{
  "n_layer": 13,
  "d_model": 256,
  "n_head": 2,
  "n_kv_head": 1,
  "head_dim": 128,
  "d_mlp": 704,
  "vocab_size": 4096,
  "activation": "swiglu",
  "norm": "rmsnorm",
  "norm_place": "pre",
  "norm_eps": 1e-05,
  "positions": "rope",
  "rope_base": 10000.0,
  "rope_fraction": 1.0,
  "qk_norm": false,
  "attn_scale": 0.0884,
  "bias": "all",
  "tie_embeddings": false,
  "parallel_block": false,
  "init": "normal",
  "init_std_qkv": 0.0293,
  "init_std_o": 0.0,
  "init_std_up": 0.0293,
  "init_std_down": 0.0,
  "optimizer": "soap_variant",
  "lr": 0.00697,
  "beta1": 0.95,
  "beta2": 0.95,
  "weight_decay": 0.059,
  "lr_head": 0.0083,
  "grad_clip": 1.0,
  "warmup_steps": 200,
  "schedule": "wsd",
  "decay_fraction": 0.606,
  "decay_shape": "linear",
  "final_lr_fraction": 0.0,
  "batch_tokens": 262144,
  "seq_len": 256,
  "doc_mask": true,
  "z_loss": 0.0001,
  "train_tokens": 568600000,
  "steps": 2170,
  "dataset": "wikipedia_en"
}
Each number is 200 + 40 x the weight over the matrix's rms, rounded and kept within 0 to 999. Layers, rows and columns count from 0.

# layer 9 MLP down, 256x704, rms 0.184, rows 100-208, columns 64-127
210,188,177,169,201,161,194,151,222,181,176,240,188,193,236,205,231,175,208,181,247,242,162,191,215,261,252,237,189,245,177,237,203,156,256,231,201,168,201,213,175,224,234,222,189,203,250,196,173,159,180,230,201,197,136,178,192,271,141,192,176,239,260,137
216,294,179,187,248,149,199,202,247,166,270,195,157,146,223,257,202,178,100,145,204,234,208,252,153,161,167,207,127,216,260,175,189,159,204,162,197,207,198,254,129,235,296,189,204,214,194,191,145,212,171,201,231,212,183,158,182,161,150,122,208,210,129,171
170,157,219,207,164,199,237,207,222,154,226,199,153,146,248,250,232,195,176,210,247,250,257,141,206,189,158,260,167,164,262,217,269,242,169,218,226,243,175,187,194,174,125,192,240,193,226,200,199,227,219,208,168,237,162,217,168,211,227,208,191,203,181,233
142,281,205,183,241,229,235,230,241,113,185,153,183,129,188,147,243,169,189,295,163,145,206,205,202,281,159,210,297,220,204,257,186,155,215,216,261,170,232,213,233,200,226,215,172,229,310,169,189,145,225,200,296,148,137,234,188,200,313,227,208,196,163,154
184,213,216,296,248,166,256,197,248,244,179,224,247,126,253,187,215,203,228,216,202,209,190,217,166,161,223,182,257,216,253,169,131,166,234,267,270,165,162,211,245,274,273,224,140,261,193,153,169,146,244,240,258,186,227,217,236,252,242,175,155,180,230,253
243,210,139,142,164,211,284,203,167,176,291,176,233,150,216,207,167,109,218,184,225,200,268,210,203,177,173,124,255,204,152,140,218,287,233,203,189,173,185,155,211,265,172,102,120,220,288,252,294,211,188,221,333,209,110,140,178,191,199,143,129,194,150,243
165,141,181,167,143,161,179,209,186,190,153,230,205,234,194,245,192,194,157,222,235,184,222,166,181,230,200,143,236,221,206,191,217,206,155,228,130,190,212,190,243,131,273,143,133,203,215,191,152,213,178,215,221,176,169,197,199,200,227,134,147,147,169,158
198,186,175,256,137,270,136,211,157,198,171,201,254,143,232,188,198,185,205,236,235,170,199,169,161,163,168,212,199,132,177,199,194,161,222,210,140,211,183,243,194,283,153,156,160,172,173,263,155,191,224,179,178,201,218,220,183,256,195,161,260,186,183,182
159,218,214,271,183,148,194,229,159,172,173,242,196,139,160,150,144,134,248,178,168,215,201,175,152,235,212,195,207,220,187,202,231,181,214,157,211,112,233,169,187,166,180,183,187,201,203,182,158,281,201,190,169,148,220,176,234,178,196,193,197,230,149,176
185,156,248,214,232,215,150,233,187,239,283,180,181,167,246,255,210,177,193,202,185,251,188,194,261,187,240,187,159,212,205,164,213,148,310,216,219,154,232,228,172,248,210,240,148,167,226,216,153,181,215,243,196,165,201,177,206,162,119,236,203,181,213,244
195,192,247,140,276,221,208,143,223,225,152,122,192,242,226,201,204,189,222,130,212,224,224,222,140,159,224,223,204,215,186,237,207,214,234,225,266,80,198,128,167,176,152,109,180,286,174,155,198,196,200,176,241,232,156,218,243,118,211,206,152,233,206,248
79,221,207,122,162,184,213,205,176,199,188,142,230,218,204,161,157,225,171,191,254,198,212,213,195,202,239,267,264,152,150,157,174,266,190,192,245,151,191,137,243,245,226,124,282,160,173,209,178,170,175,214,185,272,232,204,225,270,239,274,132,185,179,178
180,224,192,171,259,226,105,196,205,199,272,194,255,125,205,147,311,183,162,113,156,153,156,218,158,215,213,181,149,217,223,185,163,140,255,225,255,193,177,189,225,165,234,215,150,223,182,155,182,252,240,170,191,139,210,196,225,215,218,294,291,214,243,232
203,198,215,113,189,233,232,155,203,213,252,112,133,182,205,243,277,176,198,202,230,273,189,250,127,196,241,169,220,220,204,191,174,165,166,178,274,226,180,220,164,179,150,194,247,214,222,194,169,272,210,169,212,178,200,208,214,178,225,107,184,206,164,175
193,273,326,158,188,262,239,191,185,193,155,219,187,205,171,228,198,193,223,170,187,232,183,191,152,241,171,273,256,192,213,194,218,195,271,148,206,224,107,218,170,221,192,140,206,240,195,153,237,190,255,246,182,220,190,198,222,242,167,86,173,177,177,151
180,217,155,194,231,195,188,255,215,200,143,178,137,164,208,235,192,186,179,236,169,244,230,162,203,229,233,255,255,168,149,189,139,215,184,212,241,175,182,200,126,229,151,205,178,171,300,188,185,198,233,213,273,208,213,214,181,238,192,203,222,174,222,231
171,224,186,205,189,119,175,257,212,187,172,259,250,150,191,163,149,110,147,180,293,201,241,238,216,151,232,228,188,174,203,231,229,144,203,238,165,235,173,222,158,236,181,156,185,137,215,147,196,192,232,251,152,209,161,267,181,199,210,190,152,132,200,106
165,175,245,247,217,244,152,239,239,116,111,210,204,165,259,285,162,214,197,197,163,204,217,233,117,204,218,189,105,246,179,149,227,163,193,201,192,243,218,176,203,163,220,224,224,182,179,219,226,176,152,246,241,194,137,177,144,246,167,183,189,213,283,220
243,102,184,166,208,131,259,142,215,301,140,173,222,248,154,210,168,216,151,221,188,245,119,220,316,167,201,229,237,195,228,229,115,186,231,195,221,178,165,226,212,147,161,193,236,164,185,241,281,159,320,221,274,236,256,203,148,253,194,216,218,158,229,147
272,224,197,182,243,202,192,115,190,201,225,136,253,205,154,226,146,280,274,160,244,303,166,185,182,263,205,205,192,225,245,257,207,133,232,260,270,132,147,118,226,255,246,227,220,278,207,218,209,196,230,211,211,154,197,158,239,215,170,247,161,203,134,176
223,227,254,199,185,182,198,228,173,200,150,198,188,236,149,261,217,165,162,148,234,147,242,189,149,166,212,161,246,221,219,131,248,146,243,188,136,195,236,172,195,204,235,107,142,229,164,181,163,216,172,184,246,147,268,245,183,241,221,172,184,184,165,137
193,187,206,262,226,180,211,259,151,241,231,155,188,167,187,192,246,207,259,273,183,197,247,203,194,205,165,142,213,207,105,167,202,124,166,240,236,136,225,235,248,186,189,259,205,216,257,179,220,200,237,161,246,182,140,121,195,223,214,200,248,254,192,197
215,258,131,191,180,224,186,221,227,205,240,229,274,226,141,175,239,215,213,144,188,239,180,225,180,208,246,237,170,176,216,242,220,119,230,214,169,260,218,225,251,218,276,211,185,221,187,278,185,222,120,255,250,237,241,121,216,177,233,108,176,187,230,171
182,214,251,178,252,134,191,188,143,212,171,214,248,220,125,226,140,154,145,188,173,178,189,201,201,228,181,246,208,284,215,166,246,213,178,124,263,194,167,229,260,263,212,215,205,249,210,206,208,220,152,240,163,204,227,164,226,275,163,171,214,194,237,158
162,167,178,294,193,220,153,199,180,129,164,206,149,250,212,199,183,179,266,245,200,182,271,168,213,136,245,270,141,184,212,213,257,256,149,223,208,205,220,156,266,137,144,180,169,151,208,196,259,235,189,126,207,217,209,158,237,127,134,135,104,137,170,214
194,232,176,257,127,180,191,243,214,164,207,220,140,280,197,194,191,230,198,162,192,169,230,171,226,250,172,154,258,265,151,172,129,160,198,165,283,161,187,222,233,217,209,183,213,200,205,229,234,186,280,173,248,177,136,218,205,190,168,167,197,148,188,109
230,200,278,186,244,168,228,237,176,125,266,195,189,285,219,129,206,177,236,196,228,209,174,215,221,171,186,192,291,238,179,134,198,233,166,194,232,151,304,142,266,262,225,182,149,195,226,157,164,161,149,229,194,181,224,223,175,242,213,247,191,228,212,246
135,209,130,199,163,206,239,253,220,255,180,254,167,161,212,188,205,231,185,227,178,127,139,240,241,209,185,187,233,181,168,241,143,223,146,263,249,239,153,215,203,167,158,199,178,154,178,144,219,163,162,133,199,170,256,148,186,248,181,168,191,181,208,192
143,133,80,190,216,194,190,213,243,171,191,188,179,189,203,70,286,208,183,135,177,180,249,193,213,184,230,222,200,227,199,208,185,176,183,119,244,228,133,223,228,231,202,151,175,229,47,242,132,219,186,205,241,142,229,143,190,206,261,196,190,269,103,174
193,220,217,208,165,237,181,209,277,104,192,217,203,200,190,143,209,179,150,185,208,244,180,215,244,206,171,205,200,262,138,110,207,171,138,249,168,206,139,163,143,278,271,213,216,213,210,247,241,221,181,229,202,224,205,253,238,238,214,175,209,137,175,174
174,220,244,189,143,298,212,120,249,131,198,206,235,162,163,208,242,190,227,292,173,208,190,194,253,210,205,155,215,203,180,215,211,192,231,237,141,187,178,251,192,130,194,170,238,226,175,126,171,204,173,193,193,218,208,239,152,230,236,276,201,190,242,184
114,179,191,175,198,210,220,169,174,187,208,194,148,138,250,169,178,228,174,220,245,229,238,125,177,123,126,299,254,184,185,203,190,200,175,177,229,203,251,124,167,133,191,186,213,180,167,175,212,127,194,174,153,191,244,213,221,194,142,156,151,199,195,176
183,193,132,281,229,124,207,217,253,189,231,131,234,203,212,121,143,167,165,228,177,246,154,175,165,250,213,230,166,222,196,255,193,297,205,163,195,166,165,131,228,203,237,236,170,206,202,165,212,222,145,191,166,170,202,183,162,191,201,181,195,128,158,221
186,206,192,107,156,237,244,153,168,135,237,224,223,165,226,208,160,236,106,171,244,123,278,233,239,206,190,282,276,245,188,198,225,168,229,213,200,110,275,274,137,172,174,239,231,226,150,244,179,171,177,240,152,182,216,156,170,249,168,231,183,164,203,206
171,190,229,264,197,199,248,247,154,166,198,116,224,153,171,129,171,187,188,199,175,226,204,219,143,166,205,226,206,203,153,139,156,286,158,216,214,252,216,256,206,172,173,133,133,186,227,152,152,240,202,243,178,162,191,128,241,222,183,197,210,254,214,198
194,176,189,189,211,168,288,187,208,208,183,187,171,195,196,207,234,167,181,164,203,242,237,203,115,197,243,163,211,201,164,213,190,217,163,191,220,307,156,178,176,147,232,244,207,167,196,174,234,160,157,205,187,225,189,234,191,197,198,209,172,182,296,214
195,177,263,208,217,191,142,184,203,190,160,199,219,178,150,238,186,207,168,165,194,179,187,149,134,301,193,261,227,127,144,269,214,166,225,175,160,232,165,224,134,253,228,172,182,213,258,182,195,175,228,206,212,238,231,186,200,160,175,145,207,140,243,171
122,176,249,247,200,253,181,188,217,187,272,203,253,268,266,172,265,207,133,201,246,215,205,192,195,207,235,134,198,201,216,193,151,135,210,151,156,194,237,208,193,288,257,179,197,176,225,232,204,235,224,136,134,144,187,238,196,199,215,109,197,247,173,194
184,112,216,210,197,115,235,246,147,241,229,209,184,227,251,221,260,185,215,143,170,147,260,243,167,193,189,227,236,200,170,244,206,171,184,133,175,180,208,135,163,199,209,108,196,158,230,216,170,181,200,279,220,179,282,181,228,222,290,223,200,187,223,246
216,177,235,183,155,208,278,236,182,254,224,163,211,252,99,161,204,162,205,190,236,173,244,194,216,220,212,263,214,202,227,206,101,200,165,198,250,163,268,219,157,198,220,241,164,190,249,210,210,137,239,222,150,195,217,192,211,241,251,172,184,179,189,191
183,145,196,260,201,218,170,204,230,179,161,215,205,218,167,186,199,150,152,190,202,170,158,180,248,180,190,241,235,276,183,170,214,202,210,216,219,214,178,217,195,188,214,119,193,157,180,163,104,181,138,140,227,236,277,169,183,122,167,216,213,120,206,232
206,184,126,277,188,231,198,236,227,184,169,197,194,148,172,171,227,132,157,235,226,195,238,176,166,185,250,208,184,193,223,272,224,157,221,209,174,181,218,234,196,185,190,183,184,181,165,220,155,210,229,289,234,121,125,229,214,181,111,136,153,180,225,254
206,187,231,225,222,156,218,207,174,176,244,215,109,208,184,222,199,203,218,229,200,152,298,148,120,183,174,175,222,232,186,198,206,215,184,83,189,210,218,210,169,215,213,225,213,242,225,202,209,173,171,241,231,219,169,209,266,228,200,244,178,280,178,219
153,130,156,152,156,208,202,200,185,210,218,251,258,232,229,198,253,183,156,215,177,201,182,235,167,160,162,229,190,293,286,197,178,191,312,191,191,196,179,206,208,154,187,216,136,177,162,185,205,170,202,168,199,221,144,286,226,250,219,190,187,239,217,227
232,181,203,164,243,116,116,149,229,187,208,217,205,254,228,242,195,152,173,248,134,149,142,194,182,182,215,244,158,170,176,156,194,197,215,218,201,198,192,210,219,209,212,233,176,204,196,178,174,244,218,124,255,201,203,154,231,205,215,140,107,159,102,258
242,218,203,232,170,197,212,187,218,262,250,229,207,263,204,201,234,263,235,203,186,177,172,162,214,190,240,163,217,242,255,179,134,191,241,284,190,167,212,251,174,250,131,214,150,186,232,167,272,229,155,169,167,164,201,129,113,172,224,267,235,214,159,193
253,205,206,167,205,230,196,228,215,165,236,119,231,148,239,209,219,241,185,201,169,206,287,152,165,239,191,209,138,192,207,239,231,222,172,206,180,205,199,231,169,164,258,251,240,218,154,172,165,203,228,149,196,135,154,128,202,195,183,186,168,234,250,187
241,265,193,206,255,263,174,250,210,194,164,239,205,179,209,116,239,181,218,241,211,130,236,178,175,178,178,184,197,259,224,201,204,213,222,157,133,221,197,174,123,150,177,122,233,202,244,182,193,233,280,268,123,190,133,248,246,190,265,196,130,274,233,181
211,214,188,210,148,135,196,216,215,256,151,220,183,204,140,258,219,223,262,161,174,235,165,227,266,223,227,254,153,214,171,250,240,189,176,153,202,261,230,238,125,221,107,217,261,203,208,219,226,190,171,186,211,169,245,97,227,259,225,214,240,206,209,145
172,173,195,161,246,234,180,204,215,236,118,267,210,271,132,220,173,263,170,143,219,182,188,216,143,202,224,209,249,234,159,212,205,294,231,182,235,176,177,184,244,175,202,209,168,167,214,251,233,245,176,240,230,188,175,186,186,186,161,238,260,204,172,185
201,211,204,204,167,184,247,136,168,250,137,162,199,254,218,176,206,240,180,192,216,228,170,170,227,237,216,228,198,244,181,180,199,304,173,137,247,177,225,280,213,187,183,234,185,235,174,222,197,184,148,139,269,202,183,186,171,230,118,214,222,192,228,171
203,158,287,187,183,192,196,276,158,123,235,195,187,228,195,211,199,245,216,200,172,116,314,239,195,205,148,212,154,256,107,168,230,198,120,253,155,130,229,160,237,234,179,216,239,184,268,241,212,223,306,162,253,152,231,229,265,186,185,146,147,195,203,200
183,225,222,128,82,132,184,192,195,209,161,150,128,217,212,188,206,234,174,191,202,144,202,116,218,206,128,314,220,168,104,247,203,229,200,248,235,185,232,247,167,183,203,200,219,206,192,149,191,112,295,227,162,226,199,209,216,175,156,195,172,243,251,252
253,200,242,227,159,239,197,181,291,190,185,234,222,129,183,185,197,145,118,182,184,171,163,161,159,282,100,217,178,134,224,128,167,162,184,198,204,246,139,212,213,218,222,211,140,198,206,249,211,150,219,233,187,193,169,260,228,142,291,210,272,204,151,177
228,180,199,184,185,210,149,184,216,172,161,183,196,189,179,302,238,278,274,268,273,216,147,107,248,210,213,156,136,175,240,204,189,143,202,261,198,170,123,166,169,178,226,215,160,194,125,193,159,182,209,182,249,166,187,240,221,234,238,202,196,153,241,150
252,225,229,293,219,198,183,189,208,176,170,240,217,191,170,228,297,200,146,187,200,251,134,251,152,259,224,122,122,185,191,215,278,188,236,211,194,236,164,224,267,213,175,258,217,186,237,196,154,237,170,239,228,266,159,157,225,179,188,213,307,234,228,280
170,211,285,205,175,262,168,126,199,190,130,238,238,242,175,222,183,220,239,148,252,239,185,189,262,227,256,220,206,215,246,156,181,299,167,163,253,226,220,105,225,201,182,163,228,170,221,242,167,244,169,241,160,215,240,230,214,176,147,144,211,279,189,128
160,219,239,227,207,252,184,233,181,221,169,204,184,225,210,274,161,230,236,210,274,183,206,209,286,185,197,196,236,193,209,159,187,198,246,184,183,213,251,176,132,244,173,189,222,229,215,260,196,137,173,180,212,183,147,189,184,229,209,274,210,198,177,185
197,227,142,126,190,134,234,221,243,160,258,215,233,205,169,116,164,163,259,210,229,271,256,193,231,163,250,191,274,255,247,198,206,220,220,213,188,218,190,271,182,194,203,198,183,222,116,169,249,188,179,180,135,288,135,216,246,130,231,189,255,179,136,121
198,149,227,208,209,138,179,191,116,254,151,208,198,206,148,193,179,194,238,145,124,166,254,218,115,141,230,247,123,174,197,218,159,274,242,219,269,194,203,226,92,185,252,159,252,180,275,174,221,182,193,188,208,165,180,207,253,243,235,270,205,195,163,192
212,226,222,106,207,216,229,137,210,157,177,228,178,156,177,201,182,249,200,225,166,217,218,190,222,219,170,178,209,237,282,160,188,233,168,189,204,247,259,175,202,237,139,200,230,175,171,196,253,145,183,188,120,231,241,210,188,141,177,212,112,168,243,192
125,177,154,218,199,228,171,262,174,204,191,239,202,196,193,208,216,277,195,274,150,209,183,153,213,200,178,141,204,188,199,235,238,183,243,265,133,193,199,193,274,200,202,206,194,207,210,195,131,194,232,253,235,123,242,258,275,233,201,221,251,157,231,196
152,202,248,132,134,228,181,190,242,243,199,189,228,202,225,135,192,203,177,175,186,192,291,183,109,171,228,159,181,150,192,164,221,168,196,171,260,249,168,199,136,207,171,196,248,249,158,256,173,292,176,132,246,170,150,185,187,155,232,222,229,268,208,157
145,150,295,196,138,337,260,221,199,218,215,150,250,172,177,268,159,184,224,174,174,170,231,162,241,212,212,220,186,221,238,188,198,266,220,243,181,134,220,175,179,141,236,142,196,245,221,213,223,127,158,178,183,204,189,153,228,249,198,188,136,178,252,233
251,142,154,116,231,202,229,153,199,200,189,274,231,169,193,209,232,159,204,191,216,244,215,251,199,183,249,181,190,184,239,212,123,143,269,233,275,289,153,241,189,203,297,153,173,244,199,222,154,173,123,169,222,216,144,172,209,246,213,151,262,237,186,159
174,151,232,245,155,197,202,200,264,167,301,103,122,140,227,130,102,228,122,276,279,146,79,149,222,187,210,208,212,216,175,255,190,203,82,198,179,237,283,220,136,151,185,206,155,204,233,155,185,181,165,206,188,122,210,203,174,264,243,205,134,165,130,193
218,281,132,139,217,163,292,155,201,187,159,204,149,152,146,250,199,229,242,192,301,130,179,270,225,168,171,172,183,217,205,185,191,247,240,247,147,252,181,155,250,141,190,176,276,167,154,147,267,169,236,206,235,179,181,200,239,194,161,221,240,215,206,108
193,216,231,215,236,186,281,220,197,283,179,233,295,173,251,187,250,237,164,202,187,212,195,216,202,188,233,277,191,227,213,176,194,180,220,180,251,180,160,191,193,256,229,224,163,149,207,226,253,144,155,153,202,309,256,221,175,188,225,119,258,188,144,207
188,155,184,253,229,259,223,149,243,220,230,217,201,199,208,227,227,227,183,198,198,264,155,216,137,186,187,196,215,213,247,215,229,184,215,191,136,197,159,158,200,285,240,245,157,135,201,142,170,175,240,176,206,207,184,207,222,284,206,164,217,281,164,232
183,193,302,292,237,183,183,198,220,206,226,247,164,257,197,208,230,206,155,261,146,247,128,121,195,240,189,227,287,218,159,153,215,162,198,194,109,200,243,167,172,189,187,260,228,244,163,219,108,220,193,202,127,231,199,236,236,252,271,159,280,93,233,215
152,210,238,204,230,185,146,126,159,155,188,158,227,205,251,198,162,191,156,203,189,164,210,251,169,221,127,257,216,168,200,208,252,182,222,261,203,225,168,189,195,192,248,214,171,227,217,142,246,150,192,150,147,203,168,175,133,240,207,241,198,204,159,231
185,242,174,252,229,204,232,223,185,187,201,154,203,215,206,188,231,197,157,188,176,200,186,232,225,211,212,219,236,158,249,269,205,192,211,217,226,234,212,240,193,201,267,251,209,229,157,202,212,216,156,260,197,142,192,203,252,227,210,201,168,191,235,196
208,224,235,194,86,160,201,243,245,130,158,170,190,198,157,239,222,186,207,179,192,298,211,158,213,161,229,172,156,209,181,181,165,248,194,214,195,162,176,216,238,220,189,199,195,272,209,189,160,208,196,179,153,260,177,263,273,157,226,189,241,181,177,193
206,197,224,225,273,195,212,200,226,180,223,180,125,220,187,158,156,232,222,236,252,127,177,190,269,202,218,246,219,175,248,208,197,186,148,243,309,151,291,129,151,116,254,184,197,174,174,209,199,215,180,213,159,275,147,196,187,176,245,196,187,218,156,206
169,233,132,214,198,165,179,160,163,175,287,219,216,194,210,176,260,221,179,188,199,204,176,239,156,268,228,191,155,154,209,244,188,138,156,175,185,278,245,220,219,280,195,213,162,229,214,237,191,156,157,148,183,219,172,181,133,227,279,143,153,224,233,174
213,165,212,160,210,271,196,239,203,165,236,261,190,170,236,217,248,197,201,200,192,175,107,202,217,247,248,223,242,177,229,187,194,195,243,152,261,201,113,208,208,203,137,253,165,171,192,168,230,142,166,236,207,166,170,187,116,284,231,162,184,234,235,219
242,178,152,230,138,248,204,225,231,178,197,187,251,224,186,178,158,195,144,209,239,175,167,266,177,169,208,105,199,258,266,140,215,255,182,194,288,161,193,261,205,185,127,199,234,128,214,255,230,176,172,176,104,185,157,182,164,175,201,215,201,224,194,178
224,212,199,206,191,160,239,212,194,218,208,162,212,180,152,251,203,288,135,239,168,248,153,205,174,230,165,152,152,201,265,193,187,183,157,178,201,176,159,242,253,229,234,152,170,271,176,109,237,148,233,209,121,197,179,106,188,195,188,239,212,247,201,218
202,234,181,286,146,238,240,220,172,208,173,189,190,172,170,212,146,194,179,209,229,194,180,195,194,207,177,267,192,210,216,177,275,205,155,140,130,184,164,212,160,271,182,233,195,217,217,196,161,170,190,221,191,213,220,222,113,248,228,216,168,242,194,216
150,147,277,247,199,183,172,183,249,173,192,174,240,191,225,185,204,254,192,218,284,216,196,212,226,168,236,171,138,162,214,178,172,168,135,277,210,159,253,217,199,218,216,160,197,227,247,187,262,132,211,211,249,187,170,163,231,235,201,211,133,175,179,200
203,227,255,169,198,231,92,182,185,244,217,184,113,171,235,261,204,310,204,192,179,257,159,151,183,231,233,186,246,161,186,169,203,195,224,85,142,155,113,261,99,170,239,193,232,192,171,247,146,293,253,235,135,209,141,177,143,208,198,188,192,214,215,165
212,191,116,222,226,162,215,235,232,162,168,141,273,173,181,210,190,211,204,193,210,183,211,181,161,188,205,255,231,209,202,223,164,203,213,225,138,117,220,245,164,267,155,137,195,160,275,191,184,168,171,202,181,136,211,215,169,243,188,191,165,252,194,190
210,249,237,153,286,118,167,210,115,162,210,261,280,245,201,196,156,173,187,140,147,229,223,233,159,188,203,212,195,209,252,189,95,183,173,186,222,219,235,209,301,225,111,254,256,212,140,227,222,205,210,185,194,198,174,122,148,142,194,141,198,215,174,193
232,198,223,184,232,266,225,252,174,221,155,214,277,234,189,145,126,210,213,226,216,172,240,215,254,180,256,197,196,201,186,209,213,172,213,224,198,144,169,287,213,202,166,202,251,93,240,180,247,163,182,295,138,197,201,219,133,209,100,161,164,165,236,179
248,213,263,225,167,229,180,201,215,187,253,256,167,225,217,201,183,196,192,196,316,251,225,205,195,182,187,181,149,274,257,179,295,195,167,143,138,229,217,213,200,198,151,215,171,201,130,178,233,169,213,215,194,236,199,121,178,215,178,188,156,221,196,168
233,272,291,206,137,189,284,196,201,310,229,168,163,238,195,132,214,238,181,223,161,185,168,191,171,196,196,205,238,157,262,216,183,244,173,179,128,249,224,197,211,185,186,208,177,126,156,197,236,241,240,212,256,309,220,245,239,274,211,221,170,184,234,185
249,192,258,169,203,225,184,177,180,206,280,235,221,210,147,255,242,200,234,144,191,215,267,218,179,206,276,174,120,222,221,204,171,209,198,250,264,154,247,202,128,142,160,233,188,253,200,231,221,208,198,191,211,127,207,148,193,224,198,89,215,191,237,205
129,203,145,191,222,227,178,241,198,160,230,154,228,232,161,174,181,170,182,160,132,169,201,243,216,190,191,186,195,189,125,242,202,234,201,161,102,268,218,265,153,195,166,235,239,147,206,210,195,200,304,199,164,195,189,157,181,173,210,140,199,157,229,178
165,198,250,148,194,206,249,216,184,267,232,168,182,250,199,109,205,196,208,286,198,214,194,203,176,116,203,234,205,235,165,233,175,137,216,187,187,252,198,333,186,265,220,232,193,231,186,181,207,215,230,204,181,268,215,203,215,228,209,198,197,169,208,246
224,155,199,196,164,181,211,173,112,192,195,185,124,200,171,230,125,190,153,193,218,209,188,176,267,196,221,181,196,184,181,162,243,153,188,210,207,219,254,261,204,158,218,228,156,148,259,205,210,209,218,232,212,179,139,176,209,214,181,197,210,242,206,222
177,210,228,218,248,201,224,243,162,244,166,209,190,206,240,185,218,163,218,158,179,244,199,170,222,172,163,232,183,180,251,228,228,212,132,176,173,196,225,184,207,267,206,277,165,205,149,208,169,194,123,245,180,215,188,160,180,262,173,272,234,223,234,259
181,182,163,183,219,154,191,247,196,192,191,158,257,182,218,203,241,228,218,206,118,172,199,110,191,207,222,178,197,137,179,166,204,183,188,153,181,178,259,210,108,205,211,165,205,198,221,195,194,191,183,181,196,134,185,248,245,115,216,195,194,184,202,147
197,208,137,194,307,170,229,249,232,148,143,159,299,228,187,267,174,183,188,234,133,202,198,203,98,264,192,285,238,211,283,267,162,227,178,141,219,156,213,183,205,227,190,197,189,261,167,214,229,175,177,218,323,158,248,219,234,193,223,191,226,163,124,175
203,284,124,215,164,202,258,224,196,240,228,242,204,307,223,163,176,194,221,195,193,229,186,228,223,188,189,167,193,258,137,247,259,236,236,204,186,205,172,191,194,191,208,245,180,218,230,171,214,194,186,143,278,216,193,195,240,210,197,212,231,206,189,214
198,146,202,195,213,227,190,187,244,165,183,144,204,181,202,144,136,155,141,184,153,209,203,171,182,177,191,143,225,196,264,277,257,223,145,201,211,199,243,157,137,257,108,141,240,216,159,163,306,203,176,182,237,166,192,186,201,181,176,202,215,266,182,223
203,287,139,278,149,157,193,200,181,263,163,180,185,227,280,246,276,244,186,177,198,233,191,235,217,192,179,147,155,181,199,267,206,196,185,163,175,254,229,177,156,169,197,189,286,196,224,203,167,255,152,162,171,168,120,218,150,277,226,232,190,240,144,208
180,186,250,174,229,242,294,264,230,270,139,155,150,146,202,213,163,121,233,136,243,216,200,187,183,266,143,208,202,121,207,248,248,221,168,102,227,239,217,234,184,184,271,134,184,202,162,194,171,212,228,220,154,201,163,224,150,175,200,271,222,170,220,252
155,231,228,206,237,281,244,206,177,178,321,219,193,178,212,213,201,178,192,256,153,221,222,196,173,157,236,128,217,260,151,219,195,125,153,186,161,204,227,217,208,205,148,227,243,164,179,234,146,196,300,215,195,214,214,251,265,222,194,206,226,239,229,193
204,113,313,186,267,158,252,269,173,226,247,187,225,152,181,194,250,221,275,184,263,178,259,214,263,249,201,211,213,226,234,149,188,215,146,207,236,182,175,214,230,223,215,195,279,258,256,203,142,248,188,187,283,165,205,154,231,251,195,147,189,166,149,201
210,210,308,198,188,227,194,168,213,288,171,190,184,269,167,292,233,254,197,92,252,195,183,199,209,239,179,231,158,173,217,203,186,168,279,161,150,161,232,151,236,190,221,176,229,186,205,163,196,184,195,252,167,181,206,257,220,233,242,227,150,176,185,200
103,146,124,125,189,145,199,246,215,201,158,147,199,180,180,169,251,179,143,163,186,157,186,189,148,150,187,206,215,138,232,192,187,176,210,208,182,133,181,244,168,145,156,190,183,226,181,248,175,182,153,187,242,185,258,182,136,129,193,156,273,223,245,186
202,209,195,157,209,221,223,194,175,139,78,176,144,203,200,139,246,237,171,189,214,142,198,230,140,175,205,234,213,157,210,212,193,242,195,119,206,211,214,144,249,131,240,198,187,260,266,267,179,121,151,128,152,208,195,203,139,214,198,226,183,181,300,201
59,177,230,128,214,158,156,136,268,185,208,220,221,188,250,125,249,134,211,198,240,126,233,230,193,276,245,201,156,184,223,235,179,202,179,214,170,207,209,204,223,146,158,170,202,193,223,248,214,173,223,164,161,194,179,215,221,230,195,237,255,220,204,125
217,241,235,118,217,196,200,276,299,285,204,206,193,252,157,190,157,132,148,200,239,220,226,234,205,273,154,244,167,277,162,180,213,284,221,229,203,175,235,222,189,152,213,166,204,250,220,211,199,202,206,241,307,195,198,267,144,208,170,220,294,218,174,199
204,227,273,191,204,245,191,222,162,268,200,204,148,244,209,255,207,132,210,183,173,236,141,152,213,200,229,186,295,278,220,163,163,215,232,229,187,145,138,170,155,200,253,192,200,212,207,140,187,136,255,218,211,121,221,167,218,166,183,230,155,171,228,263
229,143,188,243,198,219,164,243,197,218,211,204,240,257,166,200,226,238,184,257,129,204,165,198,253,204,194,200,226,235,227,203,180,220,219,206,177,214,289,166,257,178,210,180,188,204,112,200,226,225,212,268,245,175,216,220,100,242,222,219,205,162,220,240
290,185,319,182,203,161,179,242,211,259,153,282,214,236,196,179,269,236,157,240,306,265,171,190,200,218,193,163,220,182,182,175,122,106,169,229,210,127,228,229,125,256,241,170,230,168,211,251,113,246,251,268,132,244,177,186,184,220,177,229,136,183,232,150
262,156,86,211,218,215,231,256,178,244,187,226,226,196,220,255,109,195,195,176,241,131,150,134,191,294,145,129,231,195,140,237,232,186,198,202,146,75,254,230,190,257,202,236,200,177,231,203,196,152,212,218,150,146,210,235,243,174,206,177,88,231,221,154
255,264,146,224,227,153,166,236,296,205,177,198,257,227,211,171,234,146,233,187,235,165,164,236,221,187,203,223,221,211,263,180,178,189,161,236,159,208,204,168,212,173,249,145,159,219,195,230,166,172,190,240,241,254,237,205,281,97,203,159,153,210,212,248